{"num_hidden_layers": 20, "hidden_size": 128, "num_attention_heads": 8, "num_key_value_heads": 8, "head_dim": 32, "intermediate_size": 512, "vocab_size": 2048, "hidden_act": "gelu", "norm": "layernorm", "norm_place": "pre", "norm_eps": 1e-05, "positions": "learned", "qk_norm": false, "attn_scale": 0.177, "bias": "none", "tie_word_embeddings": true, "parallel_block": false, "init": "uniform", "init_std_qkv": 0.0706, "init_std_o": 0.0079, "init_std_up": 0.0706, "init_std_down": 0.00559, "init_out_by_depth": true, "optimizer": "adamw", "learning_rate": 0.00295, "beta1": 0.9, "beta2": 0.95, "weight_decay": 0.049, "lr_head": 0.00575, "warmup_steps": 216, "schedule": "wsd", "decay_fraction": 0.509, "decay_shape": "linear", "final_lr_fraction": 0.0, "batch_tokens": 16384, "max_seq_len": 1024, "doc_mask": true, "train_tokens": 181700000, "max_steps": 11091, "dataset": "wikipedia_en"}
Each number is 128 + 32 x the weight over its row's rms, rounded and kept within 0 to 255. Layers, rows and columns count from 0. Numbers have three digits each. The size before them is the row's rms in percent of the matrix's.

# layer 17 attention value, 256x128, rms 0.121, rows 164-185, columns 0-127
098:073129140144092140127121121052094128117103125144078172142135122164096101112120138142149125151075113120087116038158159165144116083135115085103060086130107108115127136091117118146109104175126094108107142082117148166111126090127153173151092076094100141150104156109081135119147133161163102136070060162106046133189145129102108184111086042173165077131115158112110137175110114165150122147182
088:073213145170132104154109112138162137115159163112206090094133147122123100139054126119127141150126114111166151181140133113178154137149146123078163183087143103147148142193108128110127160141112097139114138124072110149041134181186101187125176157159159083137142135106138114117096120117090167126139127090130113139126077144142167124084097141130068087091120140210128139185104138070072122123163
097:141089121138118138190121145191134084149127084132113120197141094108150151128109175118117127119113137118102142113119121135151102115147132092070128142154129095102087107159200179144126143101136144115139084157143108142172153157168107083135069117219126141119190127129135098148101121124118122126212148100092096173128126094128113130169117109129058163171044099151077124050148087114214096145153
095:083123081171090185074152103073140145116096139156150115162131160111145132122155105149111109155148139126140129156121145102135103114088087166107064125144143151137134149103059074135132160126074123135158138067058144113090144095113156161030143139109133061107112084107159132153154119157124126147142097147119151089092135139077106104126179145115138118152218172066147132150065143110157187131056
094:144126120107138182148136104167094092130130129149155099140138149077138162120163155117135129102135125105132140127129170075124131074143109105107097102191120121094156130056104163154151115135124151088089108040110118117136119137137072151147068080156088074168079093134127048178137117203122113148157099074116124089193078109097094109131145138164102102101173156152038129170086102142152093160131
104:107122139092141147126119188150113157090164126128105136110146128120103093114076132115106128108168126104105117149126156151161181227184150133115051096118138039091092102086181144145146126098122092095076078137142082137145122118168076153121125124130172154173084145122127151092126099166148114117134070101128140108138105151148103084048109058172167149085094157165107127137148059143095099085126
107:132143080152085129102133136188086140176153103087096134194117103164158138087125101092108134129099122133081132101136106134060149175152122157155144130135162138081067095192138124171170128079137145131138079125178159132120162176132111112076118087167100179176184145145193146127130106103118119122117163217082058124139152123140143120111183124111116209116073149106128117126147085092105120141162
093:113149137166192123088103124131154146141092163157167092068102159129133062105149124144131129147136175173217142129105105124142113122107141095115091187154143148113140209141110127140144124155127090154113156131056135082125079147195124141103183131114061066103135127103042091147162190129122124139153121129163120069132107171060100097131113098092149124149161142123209135141139116131101135129096
085:134122160105099157137133121120139136133102108178107107191145108094158113140103105138108122171132204140154103080096103057157090078119103129140128124178129122069086112085116086137136133136124141133116085114115157104210121197170202042147131131151076115125164147113163137129130186129113100125180105152088119086187109139117041123139145121093162175125173122097119147145096073136187130148095
091:135148152114158086163144151185143154079092130084185101144134051163084188149144121120177121141171136091100092157121119182130107062113132110187192185086107132146109094123144130085101135109123151119081105147125116123104124085156074137135105165084123090085164160142178145108139143121162105120112180132186136135095127120137152151127074139137184097034089095144131121069164160151142155141169
104:092193161109150163055106114117139166076134150127104100120128093131100094120142103076107145143166181107170185175103159133177135117170112101126108155146115150090122077094129144125112119151086128096054110099122063115106142151119050158148119123183128107133073135141113071191138149103120053134188129134124144106138102143093093103093137049145058173100180139098095139136124112130172132118121
089:140140156121120118216127105095084145108142115078113159131108164129142089149086120132145109190118114128070066145149104126132107058125158134146101156176104152142164109127128124149105150142164161111164088083091143112172160156139183092115159155111122129165116083156112076136090098127098101128120176163098114096204145170167107144100159149100107184044141152140097093214143142183081118180113
088:151108105085078128072147186125127066145120149195132134150144070125108169143180114147155131116122151121118127155139151089088134209127107170137137127086130143068132126057090064075114109128114135097138037125096076157092086123120112146157135111143176159161136112073184165132142122154161169124125095124143164120119099123147071123141086154182146052097161123135152128122052154105097133139137
095:159111121144167069136099091107123131144111151136141149058138164144088138129116106149130137134133085123139138132124083126127153201131153101137117163059133097217187119146155136140124119126178095140107204143181129126114114138140181154173137156111164127138124157132052099130109097087141192120136148123163159149099132151169159146115093149104122005191115099126177139164168146080062127131148
096:092155132168145074130164129120127075109133152108225100119070107160126163122110128104154135112081094115103127095145145084131119156125115185172194069080135162147094089111106114110153071074114199137140149091146148122109134166100128145193100059115121132098105127083111150125122089102201129131128132167154188163113146088111183144149133124116163123132114120120057161147097170148187111085101
103:125106165122160183132121156163091108108120118157169089092112110079118074136157099095105143095118132150146148117149197130149142096159157113129093087147112106078100185174149135137194126187101130092126130130058131132127127121120117121113144089152097110084125118074157159058129124173128115130122116078150120110095101143099097098143136055127054219134159127192106144057131085160180108103070
104:116081154097145132145100106180082088077124111140124106138151123102054147125119133112123117144112118105140124131133193140142112125182134214128081157124117134063166064105169171119157136142150097124068119103104061119087122202155049149155081131127165130158081134095079125098104107157178156117098117088137138157139059111149089128127102128179155116094141115201109134119143132163143116050124
096:109106095184195111088132099049103178065129133098124133119112130160111116140091100139102126128126118108088156147153118142207100203116165117141104126117103152232171108174155106156120122136122109103150178119129155142114174088137166143094139141083136137126128159120128146106099077074073128119119137129131142157077136186142194140119156147098138057165188179129169115113187096099092108140119
102:080193148118136184076142148183151091091117108159145076151133147104152154131131140114090131164143175141169149128073131092124106098153100144125130089157136115095098172089109103097127115169032160125146132086102098138118118121150119121137092112154124095104134147058154158128156167160154085135166101123102121076136072119097093083106152084150093165094191137105060154145060139082201157094102
094:125106136093159152074105117149137090096119170167137129114117102118084151116113206131122133106165155133216126157077137129135073156177120139101116139116165072135107146172144103117103146076127065147093184103118096109102078138148112096136126171157120092080154125134091133172160157100233115119167137097150186097111120130095146052153109099124097106139136102101137125103140169147211168138076
093:143143128183130085118152090104128172104103184112162121081122126152112092153146091154156127129169100141098092171155151119146234143113127058200089139111107180198169115164111097120179097116141131124086142175104109130077136156128123113187183054055126169109143109119143135149119116088097153117131115091148165128142145137140149141078118159106121145169167126161166099072149111110063171126135
099:100100139156118102091133132037113124079108136168137130127144125119085083151067107164103126144133104089088124147118133129198168226141113089184060067102142067174148046131163134137146120118155091103107131147134067155150168142121151118131153115091184151089116170131128124116110075082159131123191097148112188132150143135143155135109136111132103129197171130130111141101137110119104193146107